Weights of a small GPT-style language model, trained from scratch on English Wikipedia: width 768, LayerNorm before each block.
Each number is 50 + 10 x the weight over its row's rms, rounded and kept within 0 to 99. Layers, rows and columns count from 0. The size before them is the row's rms in percent of the matrix's.

# q: layer 2 attention query, 768x768, rms 0.113, rows 425-447, columns 672-767
# k: layer 2 attention key, 768x768, rms 0.11, rows 425-447, columns 672-767
# v: layer 2 attention value, 768x768, rms 0.0922, rows 384-396, columns 672-767
# o: layer 2 attention output (transposed), 768x768, rms 0.0808, rows 384-396, columns 672-767
q425 097:39 41 47 40 71 30 55 54 50 61 46 41 55 64 57 51 53 61 41 49 69 60 53 52 63 61 52 64 63 40 39 61 50 68 30 46 49 59 55 57 40 53 39 46 47 49 30 56 60 75 46 70 50 55 50 48 39 47 43 44 63 53 38 44 63 39 34 50 61 63 58 38 33 59 51 51 30 47 57 40 61 68 55 63 50 64 47 56 49 52 61 62 47 40 54 53
k425 101:59 45 41 60 47 40 61 56 65 58 26 46 50 42 39 52 47 52 60 45 53 59 66 64 43 37 43 57 60 45 60 50 44 60 36 51 42 56 51 49 50 46 69 50 59 58 38 67 47 34 20 69 41 58 67 47 49 68 50 63 49 41 53 55 48 36 63 52 57 41 52 58 52 35 44 62 42 52 49 45 38 55 40 48 69 39 52 62 49 44 66 50 53 64 51 34
q426 099:45 57 49 50 58 33 53 61 59 64 64 38 61 55 41 66 37 40 39 51 55 35 41 61 49 46 65 59 42 48 50 52 25 45 62 26 33 50 46 43 48 46 40 57 37 43 55 51 55 59 54 50 52 48 50 42 48 53 63 34 41 45 63 63 36 50 43 48 60 46 61 25 47 46 33 54 57 44 51 58 58 44 53 46 59 61 55 35 35 58 30 53 47 68 18 36
k426 097:58 68 45 48 42 64 43 46 65 55 46 66 55 30 46 32 62 47 49 45 61 44 43 39 39 56 59 51 27 50 47 63 44 42 61 56 61 58 32 39 52 57 50 50 64 61 34 36 51 39 48 71 48 40 62 51 47 52 53 52 40 62 41 57 64 59 33 62 65 36 65 45 67 41 54 57 47 51 50 57 39 56 17 42 44 61 52 47 47 52 43 50 55 39 52 61
q427 099:48 47 46 48 52 52 52 33 62 59 47 61 45 53 56 55 40 43 63 64 51 53 63 42 49 74 73 38 72 52 37 49 63 64 45 46 54 53 65 50 69 54 40 60 53 39 63 45 55 49 63 52 64 51 45 15 50 62 66 69 62 48 63 45 49 54 63 47 66 37 50 63 60 58 48 55 58 67 54 60 39 49 43 64 58 40 56 56 56 57 54 51 57 46 51 52
k427 099:50 54 35 50 69 60 50 31 39 51 55 42 57 56 26 57 36 52 43 64 34 44 44 57 58 45 46 56 43 42 47 63 53 44 46 57 59 37 52 48 58 48 59 37 72 53 58 51 50 53 51 34 46 37 47 32 56 43 46 36 41 61 50 36 69 58 30 64 61 43 56 46 52 48 37 66 47 51 55 52 66 59 49 36 44 51 61 49 50 31 46 60 34 34 53 24
q428 097:54 50 66 53 55 29 53 58 55 41 57 50 46 75 35 66 45 55 47 46 46 59 55 50 44 60 60 68 56 48 39 50 51 45 45 61 71 32 54 40 36 50 56 50 57 35 42 39 23 49 36 41 54 26 42 33 47 54 64 31 44 48 51 56 53 61 46 42 58 66 55 33 48 50 62 37 54 77 56 28 57 51 37 32 25 41 44 40 62 64 53 52 38 39 48 55
k428 097:50 52 56 62 48 55 43 47 61 28 45 37 47 25 52 44 54 46 57 48 69 70 40 44 56 61 54 38 34 53 54 42 63 41 62 43 59 60 48 70 56 62 50 49 53 54 43 39 53 47 59 45 50 48 63 48 54 43 46 59 68 47 54 33 57 40 42 52 43 46 66 46 40 64 36 31 52 58 56 54 52 48 52 51 39 65 47 65 45 74 51 53 63 50 59 50
q429 094:69 37 41 44 55 55 51 69 53 57 42 46 61 63 53 72 62 53 42 55 40 49 55 61 54 45 58 49 44 44 38 41 50 54 44 47 49 57 53 61 41 68 65 58 54 51 71 40 71 53 43 78 56 54 49 64 41 36 52 51 76 56 67 44 51 40 45 45 60 28 63 45 43 49 29 46 30 44 66 40 48 47 58 63 40 33 60 53 56 42 52 53 60 48 37 39
k429 101:64 51 49 55 53 67 57 57 51 51 51 35 59 43 50 60 47 43 53 39 49 51 53 37 47 44 52 37 60 51 69 43 38 57 19 65 47 47 69 47 60 62 54 68 44 54 42 51 39 55 47 63 45 51 43 49 48 43 36 47 45 53 49 33 45 46 62 58 48 42 38 50 53 45 52 49 38 70 69 45 56 43 28 67 57 56 60 59 51 48 55 53 56 56 30 43
q430 099:37 30 53 42 47 45 39 54 35 49 63 40 41 62 54 44 51 43 72 51 39 50 44 51 47 35 51 48 37 45 48 51 51 46 46 48 59 55 60 60 60 45 36 54 24 50 61 39 31 51 50 57 49 45 64 53 28 58 59 52 39 67 35 57 36 62 52 53 58 25 61 53 44 57 49 68 45 83 43 47 63 46 61 49 66 54 55 59 30 47 59 46 49 58 61 58
k430 098:48 55 37 65 56 60 52 42 49 54 63 57 54 51 56 57 67 46 38 42 63 65 67 58 65 58 69 44 45 45 49 66 45 26 44 45 39 39 50 49 58 39 50 28 52 38 51 63 46 36 49 64 50 46 61 35 40 49 66 38 34 54 40 55 77 54 63 54 59 51 45 56 34 51 43 43 45 52 52 56 52 40 58 62 48 52 46 47 46 47 55 46 42 57 38 39
q431 095:68 35 46 55 60 48 38 43 54 50 63 41 48 61 54 53 63 64 50 58 39 52 68 63 40 54 47 50 57 46 59 59 56 46 56 47 65 49 51 42 31 58 56 59 34 46 44 60 33 50 45 55 64 60 42 54 37 53 57 61 46 52 62 53 58 48 71 49 52 61 50 35 61 53 55 48 45 51 58 46 55 35 50 46 56 43 42 61 46 67 34 44 51 54 51 67
k431 098:65 56 37 56 62 52 58 48 51 33 52 64 44 54 48 37 58 47 48 53 32 53 60 33 54 60 49 10 44 45 45 54 51 43 47 47 46 50 39 42 49 66 32 31 44 46 32 59 42 43 50 45 45 55 51 41 42 32 41 51 60 38 61 41 43 40 34 48 44 59 50 51 41 60 54 47 57 57 36 29 41 62 46 68 46 55 70 44 60 56 50 48 50 52 47 43
q432 097:71 51 36 46 51 53 26 53 43 46 41 57 45 34 63 48 45 47 35 42 58 36 46 46 46 48 45 50 55 46 39 52 65 57 45 69 31 59 61 37 37 54 39 49 30 61 69 62 48 59 62 52 55 38 51 38 64 46 44 53 34 54 53 51 55 55 54 62 29 40 39 45 53 42 49 48 65 41 34 49 51 58 73 55 43 50 52 37 40 48 52 46 55 59 52 50
k432 100:46 55 39 40 37 69 42 67 58 38 42 64 76 44 57 47 50 50 62 45 42 72 41 60 38 54 56 56 51 54 38 44 56 45 48 43 46 30 50 43 59 64 36 54 66 52 72 53 50 59 54 29 49 45 67 39 62 57 58 55 48 56 51 50 50 61 56 46 60 53 54 61 56 46 48 40 42 55 46 32 53 41 53 45 68 53 45 42 57 47 51 57 52 57 62 38
q433 097:49 41 26 36 34 48 60 35 60 47 48 57 37 46 54 56 60 63 44 41 46 69 35 55 50 60 42 40 52 41 42 57 54 47 49 47 58 45 57 36 50 55 45 48 61 48 68 54 55 57 61 57 57 51 54 64 44 56 50 52 29 40 57 58 47 72 41 57 67 55 54 43 41 50 56 58 56 45 55 46 71 50 59 43 48 43 74 56 34 45 47 50 39 39 47 58
k433 098:64 39 42 54 71 45 58 53 53 64 49 41 62 52 30 45 56 55 61 48 64 45 49 46 49 57 48 70 43 37 47 45 46 44 48 64 43 63 50 35 42 57 47 62 73 53 56 63 27 58 36 59 45 47 46 52 48 35 61 36 53 50 44 61 66 29 57 29 43 32 62 40 42 60 30 40 43 68 38 53 67 49 52 39 51 69 54 40 49 57 40 49 48 49 47 61
q434 097:46 37 40 42 57 51 38 34 62 43 49 50 58 50 53 54 45 38 78 48 35 45 65 59 56 73 50 50 65 37 34 55 61 43 43 51 65 63 54 54 52 54 66 49 59 59 45 46 51 58 44 56 41 49 46 48 56 51 53 26 50 43 45 38 42 62 61 57 43 66 60 45 60 57 51 67 44 60 41 39 50 42 49 58 60 40 58 54 33 33 52 45 45 42 51 59
k434 099:61 54 59 53 43 42 46 58 48 61 52 56 45 60 34 56 45 34 55 50 61 36 48 49 65 65 59 52 37 47 36 46 55 38 34 58 45 50 53 48 52 36 49 56 62 49 75 49 43 39 63 76 54 53 57 48 44 47 64 52 46 40 26 58 61 51 40 63 39 59 50 51 68 51 43 34 47 31 35 53 48 59 44 53 42 54 56 68 40 41 52 40 49 46 46 41
q435 097:44 48 52 55 52 46 57 45 45 53 41 55 55 38 53 48 55 23 34 37 59 54 71 35 56 39 49 57 54 65 61 49 42 49 34 36 39 56 45 40 54 54 58 45 45 46 43 42 51 48 40 47 55 36 59 38 57 60 61 65 43 64 37 36 30 42 55 60 34 51 66 53 42 56 57 42 47 31 36 57 54 56 16 50 47 42 48 52 46 39 44 56 60 63 49 46
k435 095:57 60 48 63 67 40 53 32 45 69 65 52 59 46 53 54 41 48 57 51 50 42 30 54 30 46 49 53 46 68 53 55 38 53 45 53 57 49 43 61 47 42 39 58 56 43 55 37 53 38 52 55 49 61 52 38 49 44 56 66 38 65 45 46 58 38 51 56 38 52 58 62 45 45 42 36 35 59 71 38 44 42 40 57 45 56 51 44 28 34 53 57 64 39 43 50
q436 098:49 57 54 53 60 37 44 40 51 53 50 58 39 44 47 48 48 59 57 63 68 33 41 46 49 60 59 83 68 54 45 45 62 60 46 41 57 54 68 53 45 62 61 41 57 40 48 47 66 60 40 25 35 72 61 42 41 58 42 58 47 66 34 59 58 27 42 50 45 43 46 49 36 27 44 66 42 48 51 54 36 46 58 58 52 58 70 53 47 50 28 53 54 63 67 62
k436 099:47 51 46 49 22 53 63 50 63 40 31 58 51 56 48 46 63 52 37 63 55 42 56 50 41 53 62 53 68 60 61 49 55 44 30 61 56 26 51 63 53 60 59 49 42 49 55 55 64 35 56 40 60 45 49 57 39 47 47 41 71 56 58 42 53 48 43 45 22 58 52 50 40 50 58 34 44 59 56 63 44 60 51 32 47 59 51 44 62 51 47 51 45 50 53 37
q437 095:51 48 48 36 48 60 38 41 49 51 40 56 59 55 46 32 56 48 47 52 26 62 46 57 53 51 48 47 41 40 37 45 60 52 36 48 46 31 52 29 57 50 60 39 51 47 67 44 31 61 50 62 56 56 51 56 58 60 57 43 42 58 45 63 42 53 79 33 49 47 44 70 49 47 60 55 44 54 37 42 48 52 48 64 57 55 45 49 43 47 39 52 55 40 41 50
k437 096:41 39 57 36 56 50 45 42 38 36 39 38 60 56 53 44 54 53 59 46 63 53 41 59 33 56 69 66 35 60 55 47 56 56 32 54 57 47 58 48 49 37 46 51 48 57 66 45 46 64 61 37 54 25 46 31 56 35 48 34 61 43 66 45 61 69 47 59 44 38 64 60 66 37 54 36 56 64 51 52 47 53 50 48 56 62 65 47 44 45 63 32 44 46 38 33
q438 095:55 52 47 48 64 45 56 47 74 45 51 59 52 40 39 49 48 67 43 54 61 52 45 58 45 62 55 50 64 51 50 39 30 46 39 49 44 47 43 41 64 26 57 54 59 48 68 47 55 55 60 44 51 66 44 72 41 52 42 43 51 39 53 49 68 42 48 39 77 58 49 57 52 47 53 54 42 65 59 25 49 43 50 59 52 70 39 48 48 51 34 64 52 57 42 41
k438 094:56 57 47 47 58 43 63 57 47 54 45 49 53 52 39 53 65 37 58 33 48 36 51 47 37 42 63 43 49 57 44 44 56 43 51 49 53 45 67 57 71 48 54 67 66 19 51 67 34 46 47 49 45 60 51 32 47 50 43 71 34 45 59 36 50 52 42 49 33 44 35 33 44 31 54 65 56 59 61 50 55 57 39 39 55 58 50 57 50 47 53 48 52 53 46 44
q439 098:50 51 52 47 38 35 51 55 35 48 41 41 49 69 42 44 57 62 50 40 40 65 45 42 40 57 52 50 46 57 59 29 55 57 58 62 46 45 44 46 56 39 65 49 45 47 70 49 38 60 52 53 62 54 55 45 40 46 47 65 28 39 38 50 58 36 48 33 60 59 52 58 56 70 35 52 46 66 37 51 41 62 44 49 61 54 56 47 52 63 58 58 42 52 56 45
k439 098:45 41 61 37 67 41 51 58 29 70 47 38 62 47 64 65 42 32 54 61 29 49 60 35 45 39 49 61 64 33 71 52 40 40 49 64 65 55 44 37 70 61 45 74 51 65 48 52 60 55 36 27 57 55 36 50 51 56 58 51 62 43 57 57 41 54 61 24 40 34 48 50 60 60 58 48 54 58 38 40 41 45 70 45 48 44 44 53 37 42 56 45 40 45 47 45
q440 096:54 46 52 68 55 68 41 46 61 63 59 55 52 35 53 47 49 40 46 52 68 55 48 47 49 39 46 53 64 56 45 57 58 44 39 65 34 43 41 42 49 50 37 46 52 67 27 50 44 37 55 53 50 60 64 49 43 34 34 48 48 53 45 47 36 38 51 43 41 53 42 53 50 34 61 40 57 48 74 40 66 42 48 49 70 44 73 62 29 64 54 44 52 53 52 59
k440 097:40 61 54 66 53 46 45 45 48 27 41 53 63 62 42 51 48 37 45 68 55 62 52 57 56 54 48 52 66 75 53 50 31 51 77 48 54 46 46 44 30 51 59 46 45 67 48 48 62 41 41 48 31 34 45 47 61 53 49 55 60 42 58 25 56 42 40 70 52 43 44 51 37 63 44 48 59 43 53 47 57 44 35 55 38 47 46 67 34 58 29 39 34 51 54 51
q441 098:41 44 49 58 42 51 56 27 57 59 54 40 49 55 38 54 51 30 36 56 57 66 53 32 49 64 59 47 42 42 42 47 25 66 46 47 38 61 47 49 52 48 51 79 24 51 48 47 47 43 33 52 51 47 54 69 56 59 71 51 57 30 50 49 42 46 33 46 64 49 32 47 40 40 38 54 48 63 68 46 57 55 47 55 57 47 49 55 31 68 53 47 50 55 40 53
k441 097:35 61 45 40 32 38 37 53 48 30 43 58 36 53 34 35 60 65 46 48 64 50 38 48 34 54 65 51 54 53 48 56 49 58 47 59 43 53 54 82 66 50 50 63 62 60 55 53 38 51 56 52 43 74 62 38 47 49 41 34 37 64 33 51 65 45 37 37 37 48 45 39 59 50 42 32 45 40 50 64 72 52 48 34 54 60 54 46 54 39 59 54 53 39 34 51
q442 097:57 47 43 62 45 60 47 75 47 48 59 79 40 40 45 75 77 54 63 49 42 39 34 56 52 50 55 44 58 47 40 54 54 43 32 52 24 58 50 50 45 51 67 46 41 29 39 57 61 42 49 40 44 41 64 45 54 55 46 30 62 33 50 64 53 54 55 41 56 53 51 56 57 55 44 55 45 60 59 36 47 39 50 42 63 60 46 62 57 45 53 50 55 31 68 46
k442 096:39 73 66 67 60 49 60 48 49 43 45 29 36 49 45 63 48 47 64 57 50 50 51 52 26 54 54 54 47 36 56 45 49 56 42 57 62 57 53 46 62 45 47 71 41 65 54 56 50 47 43 38 50 50 42 44 66 42 58 33 48 60 54 37 58 64 63 37 50 47 53 47 35 41 45 58 45 56 52 43 51 46 56 60 62 64 64 35 54 64 40 45 53 56 50 51
q443 096:51 30 49 58 29 35 48 56 46 52 70 40 42 49 55 43 63 62 52 44 58 46 36 51 31 37 58 61 28 54 58 49 53 46 48 52 46 41 53 48 30 55 46 49 61 48 55 49 48 53 48 51 42 43 69 54 64 59 61 54 53 68 51 42 43 57 63 56 63 62 33 55 59 50 47 51 51 62 74 32 36 57 45 48 55 37 51 43 49 54 53 47 59 45 42 57
k443 095:49 48 48 49 57 46 34 48 60 52 49 43 47 67 37 48 64 64 47 50 44 49 52 45 65 69 69 46 40 64 51 57 55 71 45 49 52 53 40 24 41 66 45 50 56 49 59 65 68 41 53 60 51 44 60 51 45 45 43 42 45 41 68 44 53 56 52 53 31 44 46 52 61 49 42 37 57 47 66 64 54 59 47 41 59 50 37 55 49 46 60 45 69 43 43 30
q444 098:54 39 46 39 59 63 56 56 41 27 62 78 37 31 55 54 62 39 52 41 51 49 46 58 52 56 39 79 43 64 43 62 52 59 37 60 56 40 63 41 44 34 43 50 49 47 58 48 43 51 47 53 57 39 59 49 40 35 65 53 31 43 37 62 58 49 34 42 61 60 42 30 48 44 45 48 71 63 54 41 46 53 47 49 39 43 57 54 45 63 64 56 49 32 58 55
k444 098:38 45 51 66 54 27 46 61 59 57 56 56 44 61 47 43 38 39 58 52 53 58 53 63 49 53 58 53 63 54 45 49 52 40 52 51 56 40 33 58 39 44 36 58 26 51 54 42 55 36 45 62 62 57 56 35 54 60 52 56 39 49 45 54 51 50 44 54 42 50 35 60 37 43 45 57 57 48 50 65 44 55 50 52 46 57 61 39 56 41 53 48 42 74 56 57
q445 098:28 32 75 54 49 33 39 55 52 44 59 53 45 54 46 59 56 42 55 50 29 51 47 49 44 39 42 57 29 45 53 28 44 58 32 41 29 57 41 52 43 47 54 46 31 42 40 53 61 49 30 53 50 47 48 44 43 44 54 38 46 60 48 46 56 39 37 68 74 61 50 36 46 31 39 60 48 52 53 33 51 55 37 50 55 45 58 49 53 63 48 41 38 61 48 33
k445 098:43 36 50 45 56 47 57 55 41 47 38 59 46 44 33 49 49 45 29 47 41 58 29 42 53 55 49 53 51 56 54 20 46 56 43 62 42 60 61 39 29 54 49 61 54 51 48 62 56 56 63 70 46 40 54 61 57 71 50 58 47 44 41 51 37 33 50 50 51 51 57 65 57 56 51 69 52 47 46 56 40 47 24 61 62 41 49 51 45 55 47 36 66 58 43 36
q446 096:45 57 34 70 65 54 58 38 51 37 52 49 39 59 68 44 66 40 52 38 58 59 63 38 43 53 65 62 48 73 60 34 59 40 49 60 60 52 45 53 25 61 35 69 48 58 43 65 64 56 59 52 40 59 46 70 44 40 59 39 55 45 31 46 55 65 66 36 35 42 56 39 29 51 61 59 56 44 51 46 42 42 55 50 56 51 63 46 41 43 61 33 51 61 51 38
k446 097:66 59 48 60 50 36 68 45 54 32 49 54 70 45 49 42 51 60 41 80 42 48 36 46 57 35 61 48 54 52 30 44 34 51 50 42 46 45 54 58 64 56 47 49 54 54 63 61 55 36 55 59 55 49 54 51 53 53 52 36 36 34 69 52 48 48 55 48 62 58 70 51 44 45 39 51 60 55 63 53 39 38 28 70 40 51 53 58 64 21 50 48 54 58 55 40
q447 093:51 68 34 48 56 56 47 56 61 52 42 53 58 42 51 45 57 63 40 50 49 55 40 51 41 49 43 44 48 60 72 42 46 39 51 40 25 44 40 54 48 47 35 49 51 41 39 55 50 60 65 53 57 56 51 51 71 64 41 37 56 56 66 42 61 38 47 58 41 58 43 40 32 61 52 70 62 50 49 36 42 63 54 61 41 50 41 42 41 45 39 49 44 58 59 57
k447 094:53 62 26 51 41 64 40 57 59 39 49 46 47 58 46 58 40 37 70 52 49 54 40 35 44 50 45 38 45 46 54 45 55 47 57 39 66 44 39 43 30 58 45 43 51 61 50 46 51 35 46 59 41 46 51 54 45 84 58 25 46 68 55 59 54 46 38 51 64 39 47 37 64 43 48 43 42 41 43 56 45 59 58 67 47 64 65 35 30 44 56 64 44 48 51 47
v384 115:46 46 44 47 46 39 56 49 52 53 52 51 45 49 52 36 41 71 52 50 73 47 55 59 53 36 56 60 51 60 54 53 40 67 53 47 59 54 50 44 45 58 42 51 62 57 44 57 42 52 48 50 57 52 58 53 56 42 37 66 36 61 57 45 59 80 40 38 63 36 47 60 48 36 69 55 55 60 48 37 49 50 48 41 58 41 55 34 50 38 55 60 56 40 47 40
o384 106:46 57 52 51 43 70 42 53 64 56 63 39 50 58 56 62 49 50 64 43 46 58 52 54 51 60 39 46 39 59 63 52 65 37 45 43 43 40 58 42 47 35 46 47 46 46 46 35 57 56 54 42 56 51 53 41 59 42 46 42 51 36 47 48 57 19 55 62 63 65 40 60 51 56 41 41 51 40 52 57 39 46 65 40 47 50 56 54 56 56 44 40 59 59 53 54
v385 105:35 54 44 60 61 65 66 49 47 63 49 44 30 53 68 66 52 49 33 30 42 43 64 41 60 30 28 53 48 55 53 23 48 42 42 62 51 46 48 68 43 40 67 41 53 56 51 49 41 47 46 51 42 39 69 41 68 52 49 49 59 34 42 48 44 49 43 51 46 47 50 53 55 48 44 56 41 65 44 41 47 34 37 62 65 41 60 59 47 56 49 47 40 36 56 48
o385 099:63 44 74 35 36 70 43 41 42 48 57 73 47 59 34 42 55 46 52 69 56 58 38 56 57 36 51 41 62 48 44 59 54 65 51 42 39 51 45 33 63 52 38 44 55 44 54 55 34 45 67 41 44 56 46 54 53 34 34 51 35 75 52 55 70 54 38 56 58 59 50 50 48 67 72 48 60 49 57 70 48 53 68 49 49 51 44 50 53 50 38 62 54 54 66 46
v386 099:45 45 50 35 44 41 56 43 46 55 47 39 52 48 30 65 40 46 53 68 25 55 59 48 55 65 58 42 42 56 37 39 57 34 47 38 53 54 54 51 46 55 53 41 29 63 56 57 55 55 53 62 61 39 54 51 41 59 35 39 48 66 64 55 42 53 50 48 52 55 40 65 56 38 45 43 35 72 60 40 53 54 56 56 48 51 47 55 38 55 64 58 44 43 42 52
o386 087:42 42 51 72 51 53 65 57 53 56 60 60 53 62 54 34 38 52 44 37 67 60 51 39 49 31 51 56 55 66 60 50 28 60 57 41 48 37 55 53 49 37 53 65 61 34 64 41 38 51 48 46 46 33 49 60 66 62 51 44 63 55 30 54 61 37 55 58 44 52 53 37 51 41 40 46 47 46 51 37 52 44 52 36 58 50 41 29 55 61 36 62 53 37 55 42
v387 116:53 43 68 51 36 55 66 54 41 46 33 50 28 58 86 48 68 24 45 38 71 47 46 71 52 47 37 44 52 35 41 39 50 51 40 43 40 76 56 43 52 44 50 65 48 43 32 24 43 40 38 38 49 53 35 62 57 43 62 46 51 54 43 45 48 36 57 57 55 45 54 60 49 43 54 58 42 49 37 42 37 38 46 48 52 48 45 61 64 55 53 33 39 53 75 46
o387 112:39 54 33 40 46 44 33 40 46 54 48 46 51 35 45 45 40 58 44 40 27 47 60 41 59 59 46 43 54 69 51 48 59 34 53 38 64 32 52 50 56 64 59 36 50 49 64 48 33 53 61 43 51 43 55 55 58 41 46 56 64 43 68 50 52 50 39 34 39 48 41 30 39 79 52 52 52 41 62 58 55 49 55 54 49 51 51 42 42 34 49 62 53 47 29 51
v388 100:49 57 45 52 42 39 59 51 46 44 61 42 45 34 40 68 41 49 65 56 62 55 65 53 41 27 55 55 60 38 37 51 37 57 50 26 51 69 44 40 55 44 51 50 50 38 49 41 48 41 49 51 46 58 55 54 52 65 52 61 52 52 52 58 49 34 62 63 44 65 58 43 59 57 50 56 42 38 49 57 55 41 57 22 47 71 40 26 67 51 58 64 61 46 53 38
o388 091:61 53 67 50 59 55 45 38 48 57 48 47 45 58 50 30 59 56 41 53 34 41 39 47 45 45 43 40 52 50 36 56 57 45 38 51 50 48 53 56 54 45 62 55 56 41 49 47 47 45 49 48 51 50 31 49 52 23 38 53 37 54 52 52 54 55 44 49 49 40 51 62 45 47 59 51 49 69 57 28 46 59 52 56 48 33 65 58 33 64 58 25 55 49 53 64
v389 101:37 43 48 61 32 49 58 40 39 57 49 49 66 57 61 44 30 40 39 49 42 38 62 55 53 30 47 44 31 58 55 64 66 59 54 53 66 43 42 50 47 51 47 57 53 48 57 64 67 55 50 62 44 26 47 43 50 43 51 46 59 52 41 60 61 57 43 61 59 50 44 37 59 43 45 57 56 61 41 46 62 51 63 50 45 45 58 43 42 37 53 63 42 38 44 36
o389 099:48 38 67 44 45 53 61 59 45 61 52 55 38 51 46 59 49 53 60 64 68 70 31 45 58 79 40 41 60 40 46 56 31 46 47 60 30 52 68 53 28 69 58 47 54 65 51 60 35 38 42 36 68 64 62 45 33 61 32 51 69 48 48 34 57 40 62 39 48 63 49 58 40 60 53 41 43 50 49 48 55 49 50 36 47 47 50 59 53 71 37 46 62 43 61 48
v390 105:63 49 56 41 53 68 47 44 53 52 53 46 44 36 43 50 45 51 66 68 42 58 53 68 42 38 48 49 42 63 57 56 53 46 52 60 47 53 18 58 37 55 47 48 44 47 48 46 55 60 42 44 43 50 67 52 38 46 56 59 53 53 54 48 42 47 53 57 54 56 36 53 48 36 50 39 50 46 65 56 52 59 48 55 46 43 42 59 33 48 51 51 50 63 51 47
o390 106:52 50 47 58 67 47 60 50 55 49 58 49 69 45 44 55 36 47 45 51 66 51 52 52 49 70 59 50 58 45 57 52 55 50 40 62 42 31 54 58 37 40 57 62 43 47 52 60 30 60 42 60 54 37 34 60 60 57 60 50 44 35 44 46 50 49 55 55 43 74 59 66 39 41 31 64 39 50 26 45 43 53 44 40 53 39 48 54 47 31 43 59 45 64 55 43
v391 104:70 41 50 53 47 38 47 47 46 53 54 45 54 49 47 23 37 49 41 52 53 53 47 61 42 47 61 33 32 53 49 33 58 54 46 53 51 47 49 22 61 45 57 68 36 36 32 60 54 45 47 68 50 65 48 53 54 66 58 34 54 59 48 48 67 42 29 46 48 73 61 53 23 52 46 51 47 59 65 35 55 66 61 52 29 66 46 40 38 40 50 40 57 53 51 44
o391 093:43 66 42 40 45 48 56 60 32 54 33 60 45 37 46 59 69 60 64 48 44 31 34 43 73 62 39 57 72 62 54 39 56 31 33 66 44 44 39 63 57 61 43 43 63 61 56 44 38 38 39 55 52 44 59 34 48 41 32 60 50 59 70 44 34 50 56 51 48 20 50 37 46 61 59 42 47 50 38 55 56 40 66 41 42 34 43 43 61 53 36 57 59 32 21 56
v392 103:37 64 43 66 55 55 54 56 56 40 60 54 53 30 49 47 60 52 40 51 45 64 40 44 54 51 57 60 47 41 47 46 58 48 43 43 38 49 62 63 57 34 56 38 53 41 34 37 40 54 62 64 48 50 80 48 40 46 44 39 63 55 51 45 33 38 41 46 39 55 43 40 52 56 49 60 43 55 58 61 67 40 59 68 37 68 51 52 41 59 44 48 68 49 58 33
o392 093:62 57 41 34 54 65 61 35 47 43 39 52 59 71 70 55 33 31 63 47 51 38 65 53 42 45 57 45 57 56 48 30 41 25 47 58 58 57 44 54 36 47 37 59 56 54 55 50 48 49 36 38 54 48 26 41 75 53 50 73 48 52 51 45 57 38 54 37 37 50 62 41 46 29 46 49 35 48 52 59 58 56 31 49 61 42 53 49 50 56 48 56 50 51 45 62
v393 101:57 51 51 53 48 44 49 31 54 40 49 51 40 41 55 61 82 47 48 36 67 44 47 47 52 48 54 49 53 52 43 53 42 51 37 64 43 57 35 56 37 67 51 53 60 58 57 52 42 48 55 39 30 36 46 44 49 39 49 55 53 40 53 41 51 66 60 53 53 38 45 43 31 37 42 58 35 42 37 45 32 53 37 55 48 34 61 57 44 41 40 21 40 42 51 44
o393 090:42 43 48 36 36 37 54 70 50 58 51 32 62 58 64 24 22 68 46 48 40 58 59 53 46 53 60 42 49 58 61 57 56 54 61 40 45 38 52 44 56 66 34 51 47 45 41 39 49 54 55 54 60 49 66 57 68 55 50 44 51 61 62 46 64 45 59 67 42 59 38 53 69 63 64 32 67 55 66 54 68 65 60 60 57 57 37 52 58 46 69 73 63 52 41 68
v394 106:57 68 43 61 45 51 36 68 68 58 54 40 54 45 49 26 60 39 31 56 48 46 50 39 32 48 56 54 51 45 49 41 68 42 57 69 60 65 38 53 56 40 54 46 58 53 44 50 43 68 51 55 40 65 45 64 40 51 40 26 52 56 63 42 46 43 65 47 47 48 58 60 45 61 69 47 46 56 50 45 69 41 59 47 32 53 49 61 51 39 55 39 38 52 50 54
o394 098:65 54 49 51 52 51 56 40 55 48 39 54 62 45 51 64 40 64 66 32 64 40 49 69 45 50 42 47 42 55 64 38 47 42 36 35 54 43 61 49 51 42 47 63 37 45 39 50 46 44 45 36 36 44 38 33 52 53 54 67 39 44 75 41 50 36 39 55 54 54 34 27 48 56 18 43 57 59 55 35 32 63 39 67 38 56 48 51 44 53 57 52 58 58 55 63
v395 108:62 30 41 48 64 52 48 61 48 44 42 54 64 41 42 43 07 68 50 49 48 56 45 42 42 46 54 50 51 48 56 48 40 30 44 49 50 50 47 64 47 34 44 51 49 55 55 58 68 43 41 57 56 49 41 36 58 55 37 54 62 52 42 50 48 54 59 47 32 50 43 53 62 35 46 31 48 56 60 54 63 59 45 49 55 73 67 47 39 33 37 32 36 52 34 52
o395 092:54 57 55 54 35 61 40 35 43 50 38 39 43 59 55 50 67 36 48 58 54 54 30 47 65 46 59 56 59 45 53 45 47 62 32 54 48 59 43 39 47 51 64 31 52 31 46 42 46 61 42 66 33 51 50 48 40 50 41 41 34 49 40 53 62 67 47 43 76 60 43 64 45 46 55 49 55 57 50 54 51 50 57 48 54 31 16 55 59 71 41 68 64 48 57 43
v396 104:57 46 48 53 52 58 56 49 32 42 56 37 53 55 45 52 17 51 50 51 50 34 45 43 51 60 41 50 32 45 60 64 70 58 57 48 43 42 46 56 45 41 50 41 59 52 56 58 43 47 69 37 37 29 68 56 47 47 52 53 46 48 72 51 46 56 22 52 42 48 51 47 39 47 44 53 43 50 65 52 35 54 47 53 77 52 47 46 39 65 47 48 55 46 51 58
o396 099:36 51 54 42 47 41 54 39 42 53 45 62 31 53 59 52 73 67 57 47 60 58 53 59 42 47 50 56 65 45 38 47 47 47 29 47 40 53 53 65 43 61 58 54 44 51 56 37 48 47 33 68 70 56 50 43 55 61 45 42 45 61 46 44 47 41 69 73 48 66 43 66 66 37 47 50 41 37 45 60 47 58 68 33 34 36 54 49 52 45 29 55 39 61 48 39